Weights of a small transformer language model: rotary positions, a variant of SOAP for these matrices.
Each number is 50 + 10 x the weight over its row's rms, rounded and kept within 0 to 99. Layers, rows and columns count from 0. The size before them is the row's rms in percent of the matrix's.

# layer 2 MLP down (transposed), 2048x768, rms 0.0322, rows 1243-1267, columns 672-767
101:33 35 39 59 53 57 54 72 45 48 49 32 59 48 60 50 41 43 51 61 70 61 53 51 53 42 42 62 54 38 53 46 48 64 40 56 36 52 43 75 61 39 56 61 51 43 45 56 49 52 65 37 44 43 50 42 55 49 36 66 50 46 43 43 57 52 57 43 51 35 60 44 63 42 47 23 36 39 44 62 50 56 55 44 44 44 46 39 60 66 62 47 42 73 42 61
101:32 54 36 60 40 47 64 45 45 55 52 37 38 44 71 55 50 42 28 55 51 52 42 44 66 61 49 48 51 53 55 77 36 72 66 42 41 41 49 43 71 46 54 45 65 54 44 51 45 32 39 61 49 54 49 47 41 54 42 62 41 37 48 54 62 42 61 54 53 60 43 61 47 57 53 60 61 39 53 44 46 71 32 53 32 32 43 40 60 57 49 42 73 61 52 59
104:45 48 55 28 40 57 35 68 47 35 41 53 68 49 53 48 53 43 46 54 56 39 56 63 57 57 45 37 44 51 66 64 56 42 42 57 58 49 47 39 39 50 43 57 56 60 52 55 51 58 59 53 46 47 40 51 51 66 54 62 59 24 50 36 44 44 57 38 61 54 51 53 31 50 66 39 60 45 62 51 42 56 37 47 43 56 52 51 55 59 44 48 40 38 35 40
101:55 54 37 60 51 42 64 58 43 40 57 64 62 44 63 50 32 45 39 52 79 52 47 52 52 42 48 52 44 47 56 73 40 48 39 49 37 51 30 57 51 28 55 42 45 51 58 39 48 52 59 54 56 43 53 52 63 51 45 32 45 56 61 65 52 48 48 46 52 55 44 59 63 47 58 57 53 50 55 56 37 51 43 59 61 50 53 56 58 37 56 37 41 40 31 40
097:55 51 46 61 74 61 53 65 36 65 58 40 36 65 43 68 70 53 45 42 60 48 56 56 39 51 40 23 38 42 68 47 55 46 37 47 47 49 42 47 27 61 47 66 45 38 60 48 47 51 44 65 53 57 48 33 50 22 63 54 44 49 36 63 70 58 36 43 61 37 55 43 52 46 56 51 47 58 41 59 49 46 40 37 52 44 24 61 45 57 49 46 58 51 55 40
097:60 34 55 56 58 32 48 47 40 46 40 41 43 32 63 67 46 61 49 60 59 59 74 57 44 35 64 65 60 44 39 56 57 45 59 55 35 67 50 43 48 37 50 67 43 49 48 46 57 56 47 51 26 44 48 31 54 61 57 52 77 61 62 38 62 55 45 69 62 59 60 51 58 48 52 43 56 44 46 61 63 54 54 56 48 60 32 60 66 43 65 71 47 55 74 43
097:47 50 39 69 51 55 38 42 56 52 78 47 45 41 65 53 74 39 51 33 51 42 59 41 52 57 49 61 41 38 39 41 61 65 46 55 56 46 28 52 54 60 69 35 41 56 50 54 60 58 60 50 55 56 33 45 43 35 65 34 70 49 49 55 42 46 39 52 46 35 63 32 54 65 49 48 54 31 58 47 50 42 48 41 46 56 42 30 23 49 50 52 44 31 56 41
091:53 52 49 48 36 51 37 35 70 21 71 35 65 33 63 53 65 62 46 48 44 75 40 53 59 35 66 40 58 52 40 47 53 62 52 62 52 28 71 33 46 55 51 45 52 28 49 39 56 42 37 32 49 43 59 38 51 55 54 50 54 61 63 44 50 48 50 50 70 51 52 42 60 52 47 45 61 29 77 52 39 62 52 43 61 60 57 65 66 66 44 43 56 47 54 69
100:51 53 70 39 58 64 53 48 57 52 52 48 57 54 39 47 84 49 44 46 44 49 62 38 34 48 56 49 48 53 49 68 51 43 48 51 64 67 39 42 43 46 65 42 57 46 57 54 43 64 69 50 55 53 27 29 54 43 51 38 41 59 46 46 56 44 34 44 27 65 63 58 48 45 46 54 51 43 62 45 40 29 61 50 55 50 50 50 40 45 50 34 58 53 46 45
100:35 49 48 59 58 45 41 57 34 47 43 50 46 43 53 59 43 37 38 62 65 49 58 39 57 32 45 51 67 64 42 52 49 43 52 33 49 43 46 61 38 51 39 58 51 70 33 42 47 44 35 36 43 44 49 57 31 50 48 55 46 37 61 36 29 65 56 56 55 65 41 50 69 56 48 62 44 51 37 61 47 52 51 48 74 40 48 42 69 53 61 42 59 47 29 59
098:64 57 45 50 42 44 52 63 49 59 54 51 40 35 31 61 44 40 52 39 30 60 41 57 58 39 61 46 60 40 48 41 46 55 58 50 53 40 63 76 66 53 41 57 44 54 57 55 56 42 35 57 57 59 56 42 30 59 42 46 25 39 67 53 28 40 51 56 33 51 45 37 56 32 61 56 52 58 44 68 38 91 54 56 33 54 63 48 47 64 32 40 55 51 54 51
101:41 65 41 50 51 52 52 73 56 41 36 34 51 58 42 52 54 42 53 43 30 39 44 52 53 48 50 56 70 26 45 66 25 61 53 74 62 68 65 47 54 51 45 50 55 45 45 50 45 57 32 43 41 56 48 46 53 51 65 34 47 48 45 45 38 65 68 47 40 52 33 38 50 47 56 50 54 64 52 39 45 36 74 39 58 50 61 48 41 39 60 40 56 63 55 42
101:54 39 38 46 49 55 56 60 31 45 55 57 60 52 54 48 56 55 56 55 62 56 48 48 44 62 45 55 44 47 67 62 66 60 31 65 41 45 60 55 39 47 57 40 64 34 49 49 44 35 60 58 49 30 46 60 62 51 40 61 57 52 46 50 53 53 54 39 72 42 57 53 59 52 58 65 48 44 56 45 47 40 51 47 51 44 54 57 51 41 37 61 50 49 34 44
099:45 53 24 68 56 51 52 62 41 44 44 54 45 39 41 50 38 31 33 54 46 49 48 74 52 63 67 46 57 39 73 43 42 45 44 49 31 38 39 59 46 52 42 53 35 52 52 54 30 65 42 45 51 48 64 61 45 32 53 66 48 53 30 67 59 54 39 42 59 40 58 42 57 31 44 65 48 73 34 31 36 42 46 33 52 19 66 45 60 54 42 49 61 51 40 60
100:21 52 44 57 48 47 48 43 62 49 42 43 66 68 57 56 47 54 40 47 49 37 43 43 43 47 53 45 39 53 48 49 50 55 37 62 48 44 43 49 33 58 56 52 52 42 46 48 48 50 54 59 64 51 62 45 71 62 61 46 60 39 38 57 41 52 36 55 49 44 49 41 45 52 50 52 59 47 49 49 34 48 55 40 43 62 52 49 69 49 49 50 40 36 36 50
098:58 48 52 56 55 52 38 51 33 69 53 56 57 46 35 33 55 57 45 51 40 55 59 55 50 43 77 50 60 40 51 40 61 45 28 29 33 36 63 50 21 51 49 51 57 37 44 52 47 53 52 58 63 34 38 43 68 65 44 58 50 55 24 52 59 51 55 53 49 50 54 48 49 59 51 46 43 42 39 64 46 59 46 57 49 45 43 56 43 60 56 54 36 36 47 79
101:68 34 47 53 59 56 57 43 56 61 43 49 61 46 40 53 45 72 54 60 54 65 59 59 44 59 60 43 49 51 62 49 59 65 50 39 50 68 52 36 48 41 67 53 53 53 54 53 48 58 50 35 57 59 55 66 38 77 51 40 45 38 53 61 42 45 39 39 52 56 42 42 52 69 62 63 52 64 47 47 36 58 27 69 42 48 45 50 54 48 54 63 51 47 65 48
101:50 53 41 35 40 55 35 43 30 34 63 52 61 35 58 42 53 28 60 37 54 66 57 51 54 41 43 61 39 30 66 53 66 52 28 60 37 58 54 66 51 44 48 39 55 41 32 47 56 42 60 70 51 70 64 61 51 64 48 42 51 58 31 60 57 51 52 36 19 80 57 67 55 51 48 70 61 30 45 42 48 54 55 64 57 50 41 45 62 58 56 52 48 48 45 46
099:46 49 49 44 62 55 55 48 53 45 39 47 38 52 60 55 38 60 66 54 46 55 47 53 42 45 46 55 43 53 47 49 58 54 57 63 34 60 46 40 52 54 57 42 36 55 55 57 51 52 48 32 45 33 46 32 41 63 61 45 67 59 54 48 48 50 52 60 46 52 52 57 60 32 29 43 55 60 39 28 57 32 49 51 57 37 41 46 63 65 69 52 46 54 46 50
098:62 41 39 60 50 61 52 51 52 58 41 51 45 48 46 56 40 42 28 42 41 50 61 43 56 46 63 42 61 44 59 53 46 35 37 68 44 40 43 40 56 34 55 47 59 41 65 53 69 63 64 55 53 46 46 54 42 62 59 41 66 58 68 63 41 58 63 43 34 37 56 35 55 47 46 47 39 56 60 56 66 36 59 56 56 58 40 47 30 45 66 67 40 37 44 44
101:51 63 47 71 60 49 48 59 40 48 52 26 37 36 68 37 44 55 45 51 61 52 51 57 53 48 60 46 49 57 45 58 60 42 61 41 39 54 55 40 55 42 42 22 51 40 38 64 52 40 34 46 56 41 36 59 41 42 52 66 57 63 55 52 63 63 47 59 51 54 47 47 59 33 66 44 33 66 54 51 48 63 67 63 55 36 42 51 49 58 53 35 51 46 53 49
101:56 58 49 34 59 37 61 66 52 41 40 74 72 54 54 36 53 42 57 61 47 47 55 53 55 46 45 32 59 52 47 48 43 58 62 50 37 36 61 48 44 46 42 50 59 57 50 59 53 68 53 52 44 36 44 48 34 45 50 57 65 60 47 72 62 62 54 53 58 46 49 43 47 59 58 38 48 43 63 28 47 66 48 37 59 23 48 47 26 48 28 49 54 46 66 46
102:63 70 53 62 51 48 42 40 65 58 51 60 59 42 57 58 58 41 24 34 53 42 48 62 46 50 41 45 45 41 65 41 67 55 42 59 37 47 58 52 41 63 49 41 37 39 54 44 59 50 54 47 40 52 36 57 32 44 56 45 68 50 48 40 71 43 33 41 44 48 45 55 46 50 39 43 44 54 61 54 35 51 44 45 39 54 45 51 57 61 45 64 47 34 28 48
099:42 71 64 66 57 44 54 51 37 52 60 55 54 68 59 42 65 46 34 62 65 34 60 50 31 58 45 60 57 42 49 20 43 38 32 55 41 53 61 55 37 64 59 41 66 49 50 36 52 48 34 48 48 43 56 47 60 64 50 41 56 62 28 50 60 59 63 55 57 49 44 63 45 57 56 44 60 54 47 51 49 44 64 50 58 61 58 46 44 45 72 50 54 41 51 66
104:63 52 37 43 57 72 62 41 50 60 44 58 57 31 41 48 49 52 61 36 68 39 71 64 67 55 47 42 58 57 52 40 62 57 57 49 52 56 46 54 63 39 55 54 64 35 51 49 65 42 50 53 46 55 66 37 60 40 47 43 44 44 62 63 45 43 44 37 33 61 54 39 57 48 47 38 56 47 50 41 66 58 64 44 48 49 47 47 59 65 82 42 51 38 50 44
# layer 2 MLP gate, 2048x768, rms 0.0322, rows 1244-1267, columns 672-767
105:44 34 53 44 40 34 52 54 40 35 41 46 44 60 42 45 40 65 63 46 66 34 36 38 64 36 59 54 49 60 46 47 54 63 50 35 44 51 29 36 45 52 47 63 38 57 53 45 41 49 57 68 25 61 59 32 73 49 54 66 28 47 34 31 57 50 63 57 42 64 60 49 55 42 49 57 49 42 50 56 63 38 35 48 57 67 56 55 39 45 56 55 48 53 38 41
096:70 60 48 47 45 45 45 46 43 51 34 62 40 39 55 37 67 39 35 57 69 42 65 49 45 66 53 47 57 59 33 48 53 61 64 40 52 53 44 49 47 41 45 53 54 39 44 34 49 45 42 53 59 46 70 36 38 34 56 65 81 67 59 59 57 58 62 49 61 49 48 41 72 59 40 44 47 33 47 49 50 55 55 32 40 56 58 67 34 50 52 68 66 26 50 58
097:49 56 29 45 46 59 42 47 54 62 42 40 52 60 47 56 43 37 33 75 56 59 46 52 47 56 67 30 51 39 78 36 43 59 52 53 37 43 67 60 41 52 42 45 52 50 63 60 49 37 59 48 53 50 56 38 50 53 63 48 40 36 54 38 42 49 48 65 70 48 54 47 33 54 48 48 44 42 46 48 54 59 47 40 60 71 46 53 53 43 57 52 64 46 42 47
106:43 56 41 43 64 48 22 47 53 47 51 46 69 35 53 33 29 49 40 60 49 62 57 46 56 50 52 55 52 67 39 36 29 48 57 52 58 68 54 61 43 37 44 35 29 61 54 64 37 42 48 60 48 27 76 65 63 65 27 49 61 40 51 64 48 60 60 53 25 54 50 61 51 40 41 58 49 61 48 37 52 54 51 47 37 59 39 50 55 64 62 44 54 50 42 54
088:50 45 40 55 61 39 33 41 62 44 48 54 44 57 38 56 52 40 45 38 42 34 61 56 42 49 54 49 78 42 31 34 55 73 46 57 39 51 43 42 43 43 58 44 46 50 46 66 56 33 38 46 58 48 58 43 53 47 32 54 49 54 39 45 32 50 49 59 57 59 53 44 37 35 63 52 44 46 69 43 59 50 44 64 47 51 65 65 53 52 63 26 48 61 62 64
101:54 42 35 53 42 46 42 42 36 40 51 42 50 45 43 45 41 56 70 60 49 58 56 54 55 40 45 50 45 48 57 44 70 50 57 43 67 57 58 62 55 58 55 71 46 61 44 37 46 29 65 49 57 61 36 50 49 37 45 41 57 58 57 37 44 61 46 52 40 43 39 52 50 36 52 55 40 43 39 45 65 49 54 45 32 50 71 47 55 58 52 54 67 47 56 58
097:50 39 38 57 36 50 61 41 49 73 47 48 58 51 65 64 45 53 54 61 59 61 53 59 57 49 54 66 49 33 48 35 40 53 64 28 43 55 63 59 46 45 43 46 42 49 55 39 40 48 46 54 43 52 41 40 45 54 41 54 60 58 46 39 24 40 59 53 47 40 65 53 53 36 47 57 53 48 45 60 50 60 66 69 53 46 45 44 45 71 65 70 67 52 66 48
099:48 38 33 57 33 63 50 46 62 51 42 52 54 60 67 40 53 48 41 54 51 51 63 40 45 35 32 53 35 48 57 34 61 42 55 45 49 52 70 53 44 55 72 67 47 43 40 45 33 53 49 57 55 57 71 53 59 45 47 59 42 45 60 67 44 50 62 52 59 58 51 71 59 62 52 40 51 50 47 49 44 51 57 32 43 51 57 57 41 64 64 40 42 35 70 46
107:59 43 55 54 56 57 52 41 44 57 60 47 43 51 54 61 50 49 50 26 57 49 40 56 49 72 58 56 57 49 53 61 80 50 59 60 60 51 65 31 66 60 34 42 34 57 44 49 32 48 32 63 47 52 43 54 42 53 47 55 34 46 46 59 50 44 51 45 65 60 43 55 55 35 49 51 40 30 60 55 35 43 62 50 26 57 45 54 49 51 44 44 55 43 53 41
093:47 64 50 48 46 52 60 57 58 40 38 52 42 44 43 53 28 42 28 44 62 63 60 41 47 54 60 82 36 41 58 56 40 61 39 42 42 49 65 60 69 68 51 53 51 43 54 52 58 39 41 53 35 49 48 64 35 46 46 53 56 50 39 54 35 41 46 62 50 39 43 20 61 20 55 56 56 49 68 47 44 46 50 51 48 32 36 57 59 30 36 60 32 68 66 57
098:43 59 44 56 45 57 58 55 55 49 38 41 51 54 51 45 54 46 47 56 45 49 46 52 26 56 50 57 46 41 32 50 62 71 55 47 58 61 40 43 51 51 61 51 59 55 42 52 49 54 63 51 54 70 57 51 46 53 51 52 46 52 67 44 47 51 53 57 47 47 57 38 63 51 29 40 46 46 64 38 59 40 43 48 38 32 39 32 64 63 44 25 56 50 46 50
093:41 62 42 40 46 33 47 44 56 60 46 50 63 64 46 40 60 32 44 40 47 65 43 50 50 43 41 57 23 57 39 59 51 36 32 43 42 37 55 54 52 56 60 48 67 41 57 57 37 57 50 44 48 43 38 49 50 45 41 39 60 42 34 43 47 67 57 60 61 46 45 56 44 58 55 66 59 58 60 51 50 38 67 40 48 46 62 39 49 44 44 67 66 49 43 50
097:35 69 36 59 50 44 53 35 56 39 40 40 46 66 47 47 33 42 49 73 39 52 56 61 50 39 36 47 44 69 48 48 41 57 49 56 32 54 50 56 45 42 39 46 60 64 67 53 35 49 55 42 53 29 68 51 64 45 34 31 58 56 46 38 37 67 49 42 59 37 38 63 70 29 60 69 48 51 37 38 59 72 52 45 52 44 52 47 57 44 44 43 57 50 51 37
115:51 47 43 53 48 51 47 49 54 54 61 58 45 34 57 50 64 41 58 53 54 37 53 57 45 51 37 59 63 63 58 50 49 69 47 33 60 53 36 46 50 38 50 49 42 53 52 59 56 46 52 38 35 31 41 58 25 41 48 48 54 50 57 67 45 44 63 55 38 62 60 56 52 59 54 55 38 60 56 68 52 36 52 52 43 58 63 64 38 40 48 67 54 52 36 57
096:59 62 35 47 53 52 42 58 48 71 37 61 57 54 62 52 41 60 51 62 49 34 52 67 48 70 48 51 73 35 38 35 59 60 65 33 39 64 53 44 42 61 64 52 38 48 44 16 60 35 54 58 39 46 40 70 46 36 41 41 44 52 53 48 65 58 38 34 46 43 63 53 34 59 48 51 65 39 38 44 60 43 46 36 44 39 36 65 49 44 47 49 45 60 65 38
095:54 41 42 55 51 49 51 46 53 49 31 66 52 34 59 60 49 37 49 33 56 64 54 56 60 46 51 39 45 57 36 46 55 34 37 33 36 61 61 34 65 19 59 60 52 64 39 51 60 61 34 77 53 51 67 39 69 44 51 20 52 30 65 55 57 46 52 53 57 42 61 66 45 52 46 42 54 48 43 46 45 65 68 59 46 38 60 54 30 36 33 28 33 56 53 47
099:50 34 49 28 61 38 44 43 37 65 51 32 66 56 44 39 44 27 54 44 44 59 39 37 47 44 58 30 51 63 37 54 36 64 53 33 57 57 43 59 50 37 46 58 32 33 37 45 41 51 76 43 48 57 58 26 50 49 42 73 56 55 51 47 47 74 61 41 59 44 60 55 43 58 69 56 70 52 37 42 34 45 51 54 40 46 66 45 38 46 63 56 47 44 46 47
085:38 59 54 40 51 50 62 59 39 51 51 43 50 49 57 53 57 44 37 39 41 54 54 31 46 38 57 44 50 64 65 58 56 61 44 41 42 57 60 54 43 48 42 51 41 47 46 54 29 45 41 45 59 46 58 69 54 48 47 48 63 48 46 53 52 46 53 49 47 41 65 55 43 62 50 55 51 44 49 74 51 72 42 46 44 29 40 67 50 49 35 44 65 60 67 48
092:64 33 49 49 42 55 48 59 55 42 67 35 59 62 44 59 37 46 59 51 51 46 51 50 55 39 53 55 50 41 43 44 45 53 51 48 47 58 42 37 43 62 49 47 62 40 43 57 45 43 35 56 37 64 35 43 54 59 29 37 58 56 44 54 62 51 53 42 44 57 58 43 43 48 49 49 44 44 40 61 67 53 45 53 55 25 61 42 39 39 54 48 52 44 39 56
094:38 48 60 42 43 65 54 36 59 41 55 59 49 54 50 49 57 47 48 35 43 57 38 44 46 54 38 55 52 52 53 56 31 48 56 68 58 31 37 53 49 41 43 68 52 59 62 43 53 61 51 69 50 45 44 36 69 57 39 41 35 50 52 55 45 56 55 36 48 49 51 49 46 64 62 66 39 43 46 51 49 47 53 48 33 47 72 55 55 50 73 51 44 71 52 39
097:52 49 51 57 43 41 51 40 52 51 52 41 42 55 65 35 45 60 56 49 50 42 36 48 55 51 59 46 58 42 52 46 51 35 50 43 37 61 45 46 64 53 39 51 57 60 49 50 55 48 60 44 56 41 42 29 66 37 57 44 50 60 54 61 37 52 60 43 32 52 65 77 61 52 72 52 48 62 53 60 33 60 60 45 45 62 56 52 52 42 47 52 65 55 53 49
098:42 52 46 51 58 59 37 57 36 37 44 50 40 46 44 42 44 54 61 56 39 53 65 40 40 53 57 45 59 43 54 70 37 65 36 40 54 49 54 65 45 46 28 45 52 58 40 54 41 69 47 46 44 53 53 46 58 63 32 32 40 56 50 60 65 63 53 49 52 58 42 50 50 50 54 47 39 60 55 40 58 49 55 51 49 41 44 35 45 52 45 45 57 50 63 23
101:53 39 46 71 43 52 38 56 61 37 60 29 49 64 37 36 56 39 66 59 51 59 62 69 41 43 50 67 64 43 50 48 31 54 28 45 49 42 56 63 39 41 48 55 45 46 57 72 37 33 62 45 47 61 51 55 45 67 50 24 60 47 62 42 47 55 53 52 41 27 50 50 48 66 44 64 49 33 45 29 56 39 41 56 54 34 55 37 56 42 66 60 59 49 77 49
102:43 52 46 57 58 54 58 39 51 53 42 67 59 63 67 62 50 41 48 52 37 55 41 56 67 54 51 37 56 52 48 58 51 53 53 58 44 59 36 49 43 35 39 32 54 45 51 59 43 63 56 71 35 62 47 30 39 36 33 36 48 73 45 55 56 49 49 36 45 49 40 49 54 50 57 50 44 49 45 57 60 59 47 59 48 50 55 54 68 39 35 48 48 73 44 63
# layer 2 MLP up, 2048x768, rms 0.0322, rows 1244-1267, columns 672-767
100:52 51 41 36 39 29 39 55 29 38 41 40 43 45 49 50 44 59 56 61 60 52 45 47 43 37 36 48 40 54 35 45 37 45 60 54 55 59 65 37 48 61 55 21 56 31 60 53 58 39 48 61 45 38 40 65 51 53 44 39 56 37 50 45 58 49 54 34 43 56 58 69 43 48 64 48 52 44 47 53 62 57 45 63 56 36 48 38 51 44 33 52 66 64 50 59
096:45 48 51 43 59 35 53 51 56 35 57 48 51 74 45 49 57 38 65 41 39 44 50 61 57 43 57 45 30 52 58 50 55 39 34 48 44 47 59 48 42 48 45 41 44 55 38 72 42 46 66 41 54 37 27 76 52 53 32 41 24 39 41 38 49 64 42 49 39 47 67 55 44 50 51 47 44 52 48 52 47 55 48 53 60 31 45 34 45 49 40 35 41 62 56 42
102:50 41 61 54 45 55 56 52 28 49 56 69 38 41 37 61 60 39 55 57 54 47 54 50 33 46 51 53 35 66 46 60 51 45 52 49 38 53 43 56 36 35 55 76 33 45 39 25 41 43 56 50 55 66 49 46 60 72 59 18 40 60 59 67 58 52 44 42 70 59 45 43 53 41 53 70 40 61 44 45 57 39 37 45 61 37 52 51 47 34 50 40 53 40 40 46
101:67 50 53 39 81 55 41 59 47 44 46 37 45 49 58 58 51 50 43 59 60 54 50 46 46 70 58 47 31 34 55 55 65 42 49 54 44 68 50 61 49 58 53 57 70 38 53 54 54 35 42 46 44 48 70 50 44 43 51 70 49 60 43 53 66 56 49 54 54 57 55 71 51 57 77 43 45 31 42 50 47 66 35 40 47 53 42 55 50 45 49 54 49 46 46 55
088:70 41 41 52 50 59 54 57 20 47 47 40 52 44 53 31 52 56 51 47 57 61 49 36 55 38 40 47 36 37 51 30 42 50 50 57 26 43 26 44 39 50 47 66 46 49 51 64 44 52 39 32 39 35 50 68 34 57 42 36 50 56 27 50 55 58 44 48 54 60 47 49 51 49 60 41 53 37 38 51 34 43 75 59 34 58 54 49 54 50 50 50 55 56 52 36
099:61 38 64 54 41 45 45 61 52 36 49 62 39 50 44 46 53 45 49 51 59 49 70 56 60 58 55 44 36 48 62 35 55 65 56 50 44 41 37 68 55 58 56 50 42 55 52 65 49 48 48 57 54 48 40 59 33 55 43 46 68 52 62 48 40 50 39 66 55 56 42 34 49 47 37 75 45 55 44 41 49 67 39 38 34 58 56 43 54 37 51 43 56 54 36 54
096:61 39 57 53 40 56 37 38 47 31 45 60 60 41 34 51 55 57 40 59 62 53 54 66 65 47 53 47 56 48 38 56 48 63 50 35 41 55 29 36 65 67 46 37 38 58 41 51 59 35 62 66 42 57 63 53 55 45 64 46 48 45 47 41 54 51 49 48 58 46 35 49 40 58 39 37 40 45 53 41 60 54 61 60 51 41 29 39 51 45 39 45 49 40 60 45
105:56 55 45 65 45 60 54 48 61 44 48 68 63 46 52 49 61 44 44 48 53 41 62 56 49 33 31 53 36 57 57 20 45 57 56 47 34 70 59 36 41 48 74 61 48 65 60 55 58 50 41 57 46 50 49 40 48 38 41 34 39 55 48 56 56 51 42 34 47 61 58 70 62 46 58 64 35 47 30 42 58 51 49 44 58 28 58 47 48 43 45 33 57 35 49 57
105:37 75 53 43 72 61 49 58 61 59 65 46 55 39 35 69 46 65 67 42 62 53 40 55 38 43 49 52 34 42 36 54 50 59 29 53 59 48 41 56 54 58 52 69 51 39 30 59 56 43 42 45 41 39 51 58 38 28 42 48 41 52 59 53 61 45 48 68 58 55 49 49 69 69 49 58 46 38 36 44 61 55 56 49 52 43 34 58 51 46 64 49 46 35 37 46
091:35 51 58 54 25 28 45 47 58 34 45 48 49 44 53 49 62 45 47 49 39 43 30 31 51 46 51 55 49 46 30 30 66 59 57 40 52 65 56 47 48 47 44 50 41 51 50 49 56 60 54 47 49 63 52 57 50 59 42 45 34 50 67 51 54 52 40 48 75 65 66 51 49 51 59 53 59 47 47 40 39 51 48 60 41 57 42 49 57 42 46 56 46 56 62 44
100:59 68 48 57 72 65 47 55 47 38 49 45 56 56 44 31 41 58 35 51 43 62 59 47 39 43 80 64 75 63 54 66 51 43 47 64 47 57 51 66 56 59 60 47 56 58 42 51 44 71 45 50 54 39 49 39 50 51 68 46 59 61 49 60 49 73 54 42 38 53 40 39 46 45 58 28 60 47 56 46 47 41 48 49 24 42 45 56 40 56 43 56 62 65 86 48
098:53 65 41 51 43 42 37 52 42 31 44 66 53 44 60 74 38 61 48 46 36 46 45 66 58 52 45 56 61 33 53 61 59 51 27 46 42 63 52 69 54 52 56 50 74 42 53 53 33 44 48 47 44 35 52 81 54 62 52 52 70 57 53 38 63 51 55 48 64 52 57 39 62 48 44 58 55 56 39 46 50 64 29 39 34 41 50 49 61 27 68 60 53 49 48 56
099:48 58 36 53 50 40 62 33 44 54 46 34 54 62 55 72 32 46 51 61 63 62 50 69 49 61 47 60 49 59 52 35 72 54 41 50 64 53 54 67 40 34 46 58 51 61 48 41 67 67 74 60 62 34 52 53 65 60 39 61 48 53 56 58 43 50 52 45 50 47 78 54 56 32 36 68 29 54 52 38 35 65 36 44 60 52 27 46 57 46 55 55 27 54 41 48
110:47 34 61 33 69 64 54 43 52 61 50 50 41 50 53 49 47 40 30 39 54 47 36 41 47 35 27 37 44 41 47 64 53 44 61 65 61 46 47 50 54 48 62 54 41 37 30 43 45 56 59 44 29 46 45 42 55 63 46 36 61 67 45 35 42 46 50 56 52 33 43 49 37 52 61 43 60 53 59 49 52 33 72 40 55 52 39 57 41 59 57 48 46 46 47 35
094:53 53 52 53 53 44 64 61 41 47 47 55 50 54 39 36 39 68 45 30 49 43 46 50 40 59 58 38 59 36 50 50 53 61 61 38 60 57 53 47 41 57 39 54 40 47 45 56 54 67 50 86 26 69 42 79 39 66 62 59 34 55 50 40 60 46 37 58 52 46 40 33 60 56 30 44 60 36 49 58 44 60 51 49 62 60 38 59 31 39 48 69 32 60 46 55
096:62 42 48 45 50 58 73 59 42 36 63 33 59 49 41 51 55 44 48 46 51 68 44 46 31 55 46 46 37 55 51 37 48 35 50 64 51 64 42 69 36 46 44 54 52 38 47 45 34 58 57 43 49 58 41 62 57 47 39 51 51 26 39 49 42 44 37 44 44 53 41 59 61 40 43 39 39 63 46 63 37 52 42 59 47 66 59 46 54 50 58 69 49 57 67 53
098:49 63 51 49 36 59 23 58 40 35 72 47 47 30 49 50 44 39 53 51 45 69 53 36 43 41 55 68 47 27 58 50 45 50 40 46 46 54 45 51 44 49 50 39 34 59 55 60 66 45 31 50 51 59 64 60 54 55 43 36 52 61 48 57 61 55 36 61 63 74 58 52 51 46 42 54 34 46 47 43 49 50 40 55 62 48 37 62 71 69 50 52 42 36 63 47
086:63 52 32 68 55 57 49 46 46 52 50 59 55 56 52 34 62 51 60 55 52 52 57 52 44 36 55 49 48 42 49 57 44 71 38 59 43 50 37 60 42 52 48 50 41 62 51 50 51 45 44 53 63 45 63 39 38 41 57 60 55 55 52 44 73 38 68 45 52 47 60 49 63 47 57 47 60 55 46 44 57 52 42 40 49 62 41 49 53 46 68 36 58 51 56 52
094:50 39 51 56 53 51 48 59 48 45 57 40 36 59 50 52 31 62 52 34 63 44 32 56 56 50 61 55 66 48 49 53 48 55 61 67 57 58 31 62 32 67 40 53 50 47 44 47 40 50 53 64 50 52 56 41 47 63 38 47 53 41 44 64 50 47 55 45 47 45 77 45 58 40 39 48 60 57 55 63 35 37 54 63 67 50 74 39 52 46 55 60 51 38 52 74
098:53 56 53 67 68 48 40 67 53 52 33 35 40 39 40 52 56 48 51 74 76 50 49 47 43 48 60 45 55 64 49 53 54 52 58 58 59 48 60 47 47 66 46 49 55 50 49 52 47 27 68 55 58 46 44 57 53 34 51 59 31 41 51 47 57 55 53 37 37 62 41 61 70 39 30 23 48 54 55 47 55 30 43 46 51 31 45 49 33 46 44 54 60 40 54 46
099:58 68 57 46 65 68 53 43 53 55 70 47 45 36 64 48 44 41 42 60 47 48 32 57 55 68 44 49 58 64 46 41 52 57 54 56 36 45 54 82 61 53 39 43 48 51 52 41 40 61 45 54 40 58 52 57 35 60 48 50 48 46 60 47 72 58 37 63 50 39 41 32 48 63 35 43 51 71 50 61 68 50 31 51 61 66 50 52 47 44 50 52 43 53 41 35
097:60 57 59 63 57 42 52 47 43 75 40 61 64 52 51 59 62 62 39 39 63 33 59 37 70 55 50 49 43 47 42 47 53 50 45 59 48 37 44 33 39 69 70 51 49 47 45 54 55 15 51 55 45 58 52 50 40 64 52 61 56 52 58 56 53 24 43 56 66 49 30 50 67 46 56 47 33 41 80 50 47 52 36 55 38 51 50 58 42 55 54 55 32 25 44 57
095:56 63 43 50 65 60 33 49 47 45 53 31 50 61 46 51 43 50 30 63 51 54 34 47 54 62 49 60 67 59 47 50 40 59 51 41 54 60 47 49 35 49 46 34 64 46 44 46 42 55 38 65 53 51 63 54 44 44 67 58 60 33 55 61 35 35 60 53 41 47 22 47 62 57 68 44 53 50 66 38 46 47 55 47 60 41 37 42 60 53 43 35 55 49 44 57
106:56 57 45 58 35 45 60 49 50 66 52 48 58 66 54 53 53 50 59 49 50 48 60 32 76 48 26 44 58 52 51 48 55 53 29 48 46 40 35 46 53 44 42 37 41 52 49 50 59 66 40 39 71 43 47 55 47 47 54 49 44 41 49 36 45 59 38 41 54 37 42 65 45 37 46 58 41 44 58 61 41 68 47 45 38 50 52 50 38 48 52 36 55 59 39 43